Part of a small language model's weights: rotary positions, a variant of SOAP for these matrices.
Each number is 500 + 25 x the weight over its row's rms, rounded and kept within 0 to 999. Layers, rows and columns count from 0. Numbers have three digits each. The size before them is the row's rms in percent of the matrix's.

# layer 3 MLP down (transposed), 320x128, rms 0.298, rows 201-217, columns 0-127
100:503520528482466470474472482507477488527532558475478534505462450479507515455508505524460513503511501530479564526506509497501485444516496514509495505500523535527512509473476525531499539502498489503506535483483522511529464542511526497482490494498476507535474490527513539468464493511484456483506529477494532527530460499531511536514506461510456516518509473502507494509471515452517549465536
109:530514477536483487490556552482482486506468473458512465523476545493491508485503556476486513468455443500529520562501500550477485522496482523497475460500493506491498466505493538499464505495457438488475521497498467526507502490505505546535494501482498488483502521486490492505510497522469471457501466488502501502488487471499479500504464499531521536470471488517559485512509527500461514503467
099:499518472459485435485499500477496438487483517487481499498488496541487473525467539503547485501485416447513477493489523499518492479506530475505507506477516485529485487503510510479481534499462490467496502493522513448523487492512493509462476459497511427466461515468518494499533479501525547513491519485540482517449481485486566515497521475502487493505514492476507524488491533496489496496506
114:515502490480507485501494481518487499531491487482470521510486438437479493491513503489504518517460493492514462463495483489522528483494500484542553542502495529516507476493542497532465479535495526543467470510519492435453504532484492495481499492463516514485484506494509561469443451485444499502523477517511495478457466523511482488488513491477474500488520510488467500508468477473511557489517
105:527500494484471495501519519517463470467516497527489531525521547512485464510487472497546481469513443459410513499505494525501478480521499527495507464535467474503534501538462523505489515519494515506493529480476516503497498497489509502481525481491548511459506528535525525480455475473497546544503489499523469518460470442515496485480447482537505496507471486514521513484489488474479509483503
108:481478526476491528522476508494467509505512510527476433519479474507513520519533532490494538529517483455501504529494483517472504531493501504471487543565512500496483514481510512489467475507489505533512476542474539453480484484501530513479513524457544479501478526491499518542524485460519490499494499521488484500502462495458519470518481553502496534480498525507475538524496496473587498466523
106:506483500492565447534494470458431495458490537526508499526512550473454494504495549492511482534532500486510495502506478505490477512492514506466514469471504488525481506521469487476488473502516463533502514521493509507516506447534510441468520498443495511510487466499487479469473560512513527478503540492490531523507474529483518472488496531516486493488518469510526478491505477488540536512494
098:471491536527470487502451541516470491565467522505527492507503493491502502447481528543517480529469453512502528502536507472454510493533512486514499492497488517527494528491490502463444540468473523509516498511507471489517522506506536499522524489507482505533565487511467485492503529512527496532513512504467502501465519522522520515482491474451500447503537529496435470482498486469531500501515
100:486472516505489522525504524476491487491476506517551479520488490505480523494460512507500498481500493492513491483515502498475477516483516536487537528553488482480532508488507523472481501501513495514482429521569455526509501541510497485517537490466495516532456508539491513559524498532478458530502556501526468490583483521489483464448467477524504469503509524518488484482488509491481520502485
100:495528460533505479464526493470482520504496484518547493519522514500490532456483531498528486513489510494481451451485511509494489447486435504497458445525470530469459505494527544500483509516502533480487522493509506489494512487541501466502521532543538506467527519535506470538476488476472469473498490485483470554551526479529513495503486471482534539494512507504510515476525504516514487503528
100:498449499494542540511520471502497484504523466517503510544510474528510485546517448531525527492522537457500454483488526504495495534529517492510472478507486459496510498512535499451540543493507525491500504476469451543486480528500489496491485518490485521493518505542462496503467537530452499470530520463518530481517504516461531500498508538467486504492501471456466479552487473475502487510493
094:482571489492460507473494537468521521501493515473500517521509513509500513515531537490520465484472469520524468470492512506532488494507448476450512498484464462555534536442491507471464530483484486481463503470528509489479453515516534510481516504492516464488484520498532501444487504476505513481480492524498500530522482520501487536524495510521500515469534479485515524488519542434501466515492
107:454493497534495523489516496501503521522487486473479445492513502430541532486537531518451518452526537499510485475465493512499496440518513508518488517505500536471500490487526508488545472523490533499489542457462512487465514500500522486531472516501507487491495503516539537515480486442485535474525472510492525496502529509547500522479459479484506531484539507503478526549534507516501485537495
098:500589533490521482554478467490520463496516514486528497487530490536503481506478504521459509474488528508534492505519494476511499470478476512503492473520458524471527454479479492496511492538525535527514496520511473535575500514489502486492472465489496506554505496518482489542521483498504495513516479476469459501471474524468496494526523498537447471554555497499512522501490499511496483486507
097:499458465532506501481469500480498458436433477513477483485514516512530473445523510505520501534474462467474544532507513526515469494500499493476499515483468479522519523503490482513546474509509462523510476510506487494480509440505521510521512517498476518511522437492462522517537486514478497518516540458493485506490470510489509468463550507551527504503487452482497495486465513485470482506481
105:502541491512462506520505543495469489525469494526510488501481512521539450494524502527504520540479475464535531504497502506532475510504535535510465521530533492523478478483508469499510468457518483525474512489492494490486511510501475478516506492491521550512559547510509461521512497473523537500504563505496508493496514522442479518485466487457507488536462523463451491492474518460470463463493
105:519463475496483507494528473508490489517500510488523492512478499481518486533501512455513489466544473496512492494494487509473495505518461498491494515484454489498529506470508505529485491495490507501477469509522487470502496489526495467509543488523497531512562524571516445461526528491491512505562506480516474494474420508481464509497543518532482458518517496533497464494493469521499527441444
# layer 3 MLP gate, 320x128, rms 0.311, rows 202-218, columns 0-127
106:453528498474464503472514469519497527503526498498462531502460470493460567479526494530502525473496452448475530520471485477551486506500494496507511484542485456488491468519457465507532489491487507542508508481498532498478490514513485450463472520500494501520467473523466514500518518481448507511513487509470501486533556534471473498488494503455464488525528469516517508469512511503521512500516
091:475500494493484444483493511479488528506488495473520480512459537508526515504483524521481505506526501552505457518491553524507533462518509522542519504499504522493546463491517578524469490498528503476523476506456513481488477544518493500478481533473492484473474525466524532497515473483526450497459538491524496489517503467510503462526536467536487488535485514477473509506548499479503461502473
111:508539470480466498473525506498471497523501463515528463528477515534507491495496515474491500489530521572477542504431458481511527494483498524497539463519477503451522532494527489469507492523481492510509503528522491476511524496497452498495519490490511486498495510459467519517491522470512461480519517509456469494469509530530494489467513509473498455491504484566498449492484497455486554526505
094:493456465529477508474519481507461498478523493536498510491468500525472451514484502510486476450454498513478507507528495524459512463475475487550478534505500534503512471539521466528532461500528506471491509488465520521535485468481457491494496499467478513519480527501534500485506499480486471506507483489477490465555490465502473544459503476557531512507526455459469491494493534512476523499520
099:506495488522536497522568496455527502478505523439486497489501481495520478467481571495544460493478496500517491536509499538523499485495482506520508518474529468498534542499501515510522485522506474541494530518502495496505447502516480514494521469492539502508500512462476524526545464551570514507518489490513511474486502520482522500463503496493492518533475517517466524503505524526437474501537
092:501482489491525488503497512488472448505497528458487460515526508491472510467510490524558509482488501489522474506506449474449496504474528505496491545501440473531477470528461530519484504486542507487501463497541497461471508499519492521490537529532499497474552469532479484496500506457484517497488546474496514460492549472532485515525526489506447478488497494515513527482450503475469488486525
110:501535479550490487463537519480508550472481512466494509490499548506528520501453463501498525493492528454470479564466525491518477490506496523485486522513499495519540519512522548513461507539446475489529495507466521490527541497507486515482505526489493461475525481483502502498513493525526486512469580491481520524479541494498450500509522515514495504537505501528469532510511539504530517522506
102:487500528514432468501531528509486503485477496474494484555480515494500522486542525486525469441487523490475500479482474520490511495471539547485463490483531524504491531485505472505504475502481523499492464536487466535474508511492489441525484456504497485465501501420515511538536505461461505506532531508475508503477526499478491499523492507499504452520469503520506540486457512491488542475498
102:502518473509479509488542524482513498506485446532542543518508490508519525447516506498533461525517493550462455486488522517519533484448489525485466478482453532488492494471494522505494500519468485504544514496488501457529452486502474492499511502485547534446500521508497508484484485507478510552513490515511453490512517497511488497527464467499555464498469553510485494478535521515492469481508
095:540511511478504468531515506497475488528496542490502499496522531514486526487487507476507510488505491540501490502475467538515548490538455491513541511484522537517497479482511491483454459536453471550471499492466494534547512503506525497540529508534473505478483534467490493516552518527508494496526510526498447544495525486520477465550537524476456508470471471520481518509481496473479480498532
090:493519503481493492455472490479532495515531524493510512484506519486469542541538500496518492441511511477511481497519475522539536498514503499500506523544516540477487465464524491478486510495459461512466510449525513466488481512482501488459500460503498488515514484527485485524523502566469460491473472509516529482471481459531457464509485511553499446528527515518530495515478523520504448512489
100:507501519473508474466512477446535507542540534505519516474523506504504474547527507487560523472497514513514479496519471481467532478471505501490511498514494470492522497515521491538468513495467507448514470507502469507533476488480503507518467501461476483493484484535498490484460525514481461526491493507502519462509455530468523473497549503543519507495483484471532473506539570441517513477516
093:482528494508514529482454488483467527506483496507490538465446488486484487495530545530501486500467507445517553509501514549490528505542471491513471499552475508498474522510497533470506488496489513523525507533481520511508485501468470531498458487518537515524468516518495483513485566461497470505523520498466532525513488512528506478464502480466496504498482512521523519541467477482456565473490
098:539485532520487514527544548529492501477480475521460520481500492481504466496522526484520527459503502552454458507518518488512516541532500485490479531494497503486498511483517454478505454512477497538525474506501493471531464476485496483541527512496496524512519516469483469481475514520519532516571499484500519510480487473495508518550552560506517492510502507469495519442481495472465465508513
102:479546501532554504447474525508491485499524523493495481496528550504513478488492492517487537476499497525469461540542530500450493524492505479450532513499520530508496498461496506482464521539556463511532499490463481477490491541514462520471523471484475533496502549496478520496519505476485543522506507470538518544517473496508470519499516531497511494496481494436505475536519505510526514516490
103:509477492515531477523502522496482507541479481470472500488450473506462527514489493539516489461508474553490514453500483534472450532523491506485472503508469482490501527525480505461537427484502520487510514456483491498455503525534530509511505523521478515524509549563503504478514517484520533532512466557503511457502521519509474468494515519526466528524518480482493503522506508466506484485524
102:464473500495466523521499510480531498481526522520496529466483511484498518540533465521516449483483516477483475540496468495494469491508513489510468522495464517522483505477509491517536482525506527490484458516473528469479522551452573498487461524519488497503492509501549550457488521506498433461524481452480528506464493471526485465530507505500514483521518524506521509464507478496488532487508
# layer 3 MLP up, 320x128, rms 0.322, rows 202-218, columns 0-127
103:508456462533467501458481484511489460476544505512467514488550493491520477504472489488458506540552506532499490464514531438493515471475526512512475497441506524503502498509528453479533486533459507511506514543504524510487477512480472505497533492501491488440512549514486503487536509516513469527494511503560466487491479502499533457511532494491502527504518491510494504522508481505565489501510
104:501511517516511530508510453527550534489492516509489455477552470492454480492523500455539510525479498480476521478509475502469512490485509481484495465464515523518496482487463532472538475487529462541590512493565483522493482474465512497513500497471491520483464523485490488506516513484469520525521474510464460522488489516527497513515497551486503513506507513469483487486509512472475506451470
104:494469502505502492529496490480523447488482509538467528491501451469497520518540497537508535442466485468492480520522520485501452502503510485511475496515470455510476457499520484522497526510539524477480526463485487545486483486496481510514545519532476509514512450551508473449456503554513521565473516516499500477527486486474504501503531538512481506534515497464514521484476497509488492479504
095:477520535479512531506495531516515493511477511481504493473488486462517535504508520533526535506507492529557487472455496527516486517520520501467501493507494462537480530455485465456524480452513489528508502507497473477522478503501520462525536521458498495481546460492448507504550548510528506453507505487505514492497503525511517491531507518470500473484458542526533476514526477535547480544480
109:522506477529516528483512501484459491455500487519513503507459545491512483505491517465504452464505476442513512539508533501489503497514476508502508495509446561477492463520494489461506506494496534485498507504497517505460467524522481457553508474536474501526497522479519500476521500535519483528504508519478535495481491480455514578456496559483519469504480471464489509535493496530524478487505
095:527507475534503472527508510497484547483490462512494531495474478507474579475512503469485530489464491467504522485499492541473509525501518504539482489497480532499519495486548479521513463506514538444465547507476531489489472512499525487530473539509561485486492497503514490499497538526466504545474540475497462538479506491498506473508543477516495487524499535551528498454515502494528506481481
106:508449500461501553507538507526510533474540538516534524541480497486501467514514460485507484475503534526509489480497488510506476490474487529474499539470487522507512446523540501521494503531429532494467497508498510497507478470491449510487507476477444498488484510498496547454522480479486522546515487518536479505523484499472500513492492467540543510495469472464504491506546481518510463479504
103:474499498513538494504479449485479496470487466502468474463501479519471495498484477490506510523531535452493522506520531477508527488551512504515513518496498523466465495564510480481463468510512515531544534504473561485471488499524511494485512524489532517531478515535444494506486538463495507480478448502522537510473486476540533490518517501510504511482551540496528484532520488480501448510493
099:504455536516492460493515533504498477504504529490460497459537487506495500501500505522538513526537503473502517527482509548499509455496522459524476482487516527491512467446515515491540501530506515519495498524524493478507527550453524491529497527438499450519518521538503520490501467526467471554536472538512506471487493513495484534492473521511502465514503530517504475496517485544453511493545
094:535482522479523471520482475496502493520499521455481516524532526508507528497502536522507539520462505513511536485475486523525554478523466515509553519452519502507488458510502504477471467511467442529478480535458480532549503519514504500514528492512509512446472510491515505487502512480489479516474519517470444518490532467497531466515529486513478510509485459472465510509463446498514485461512
098:515472460510506493481471492507504460536502519461521550552509481497492518483473499516490495502529530490527547494477525520484486482461521482519498465525518477463472504487530498544527520501517477501478476470467513516469511471491483540513452507526562530529527533529504503503503512530548484537522513499492519466499472486499521480506444457535456487501443476483514494502541505518483490490521
099:527513517494462483530509529457491518489464494463500537489545489504445495512490515498471480541484492498462508473506491500459504483496519514485507528463496486490490447496501497526464503488477508500500447503534453474501480504484486451458486492509481526464486477532454520477515521478528477464460525439482510473493458526479505489497503482481465488475440466534532501467456517491506507489501
105:480493489511517537547497530522524524478531462501476511492512503480513502553466478473501460477508463544464464487465508493489524514460498487491512547461481488496456500495498491530499498515495500437528529474525505479437533495489482503490500506541473501479468468518467492476452472464492521483485484490534512501516499465509525485472482490501514512456492465481489458520490435518532476490504
102:517506486476493502493485501507515531536526490494544490514468489523445497498501478524523474496518545533534487495500520501457543536472535513531467494481551507482513462525491513494484510524529510543517547492476513462519504526529491530489475485527505499494504528482465451516519555505480531520491474468471468441514492511482528523506451491470512485513483511501518566539459516505484498518500
098:516485514486462517510524509519509474445489513479505519478482521467478476507536510510500448529506516515536474505489499550537484475485524503517510519546547463490522484508499473477511478526470508488504496491525443536508517484494557469512538532475491486497510518459531532534441482506534474487528515555493471480461521533544501475510512472505502495493500484535505519460532503498491504481540
102:460512529519538491484449479506501479514473474473505450521452479514461554492500473550511523511501506544543540520491466531453491520471520512531504501447500504487466509516498462462499452518515553522500501467501494490486522468504504514485513489525516478481537558514482502500525472490505500504494494520528525518494529521504509541491515494475461508502488520482523540474525508463498473517538
103:551543487481475536468494447505457517508535465497459511474485477485517520498458454495509440478486483466501473545498510449510512492566537513521489500526492499486515478482499505529486512493479480502490497461521491497479473515494551565529489512489516459510527447523512546519496514506499495518528504502510507497531485485504477504521470518459495480486452477510486518485494455493491504521515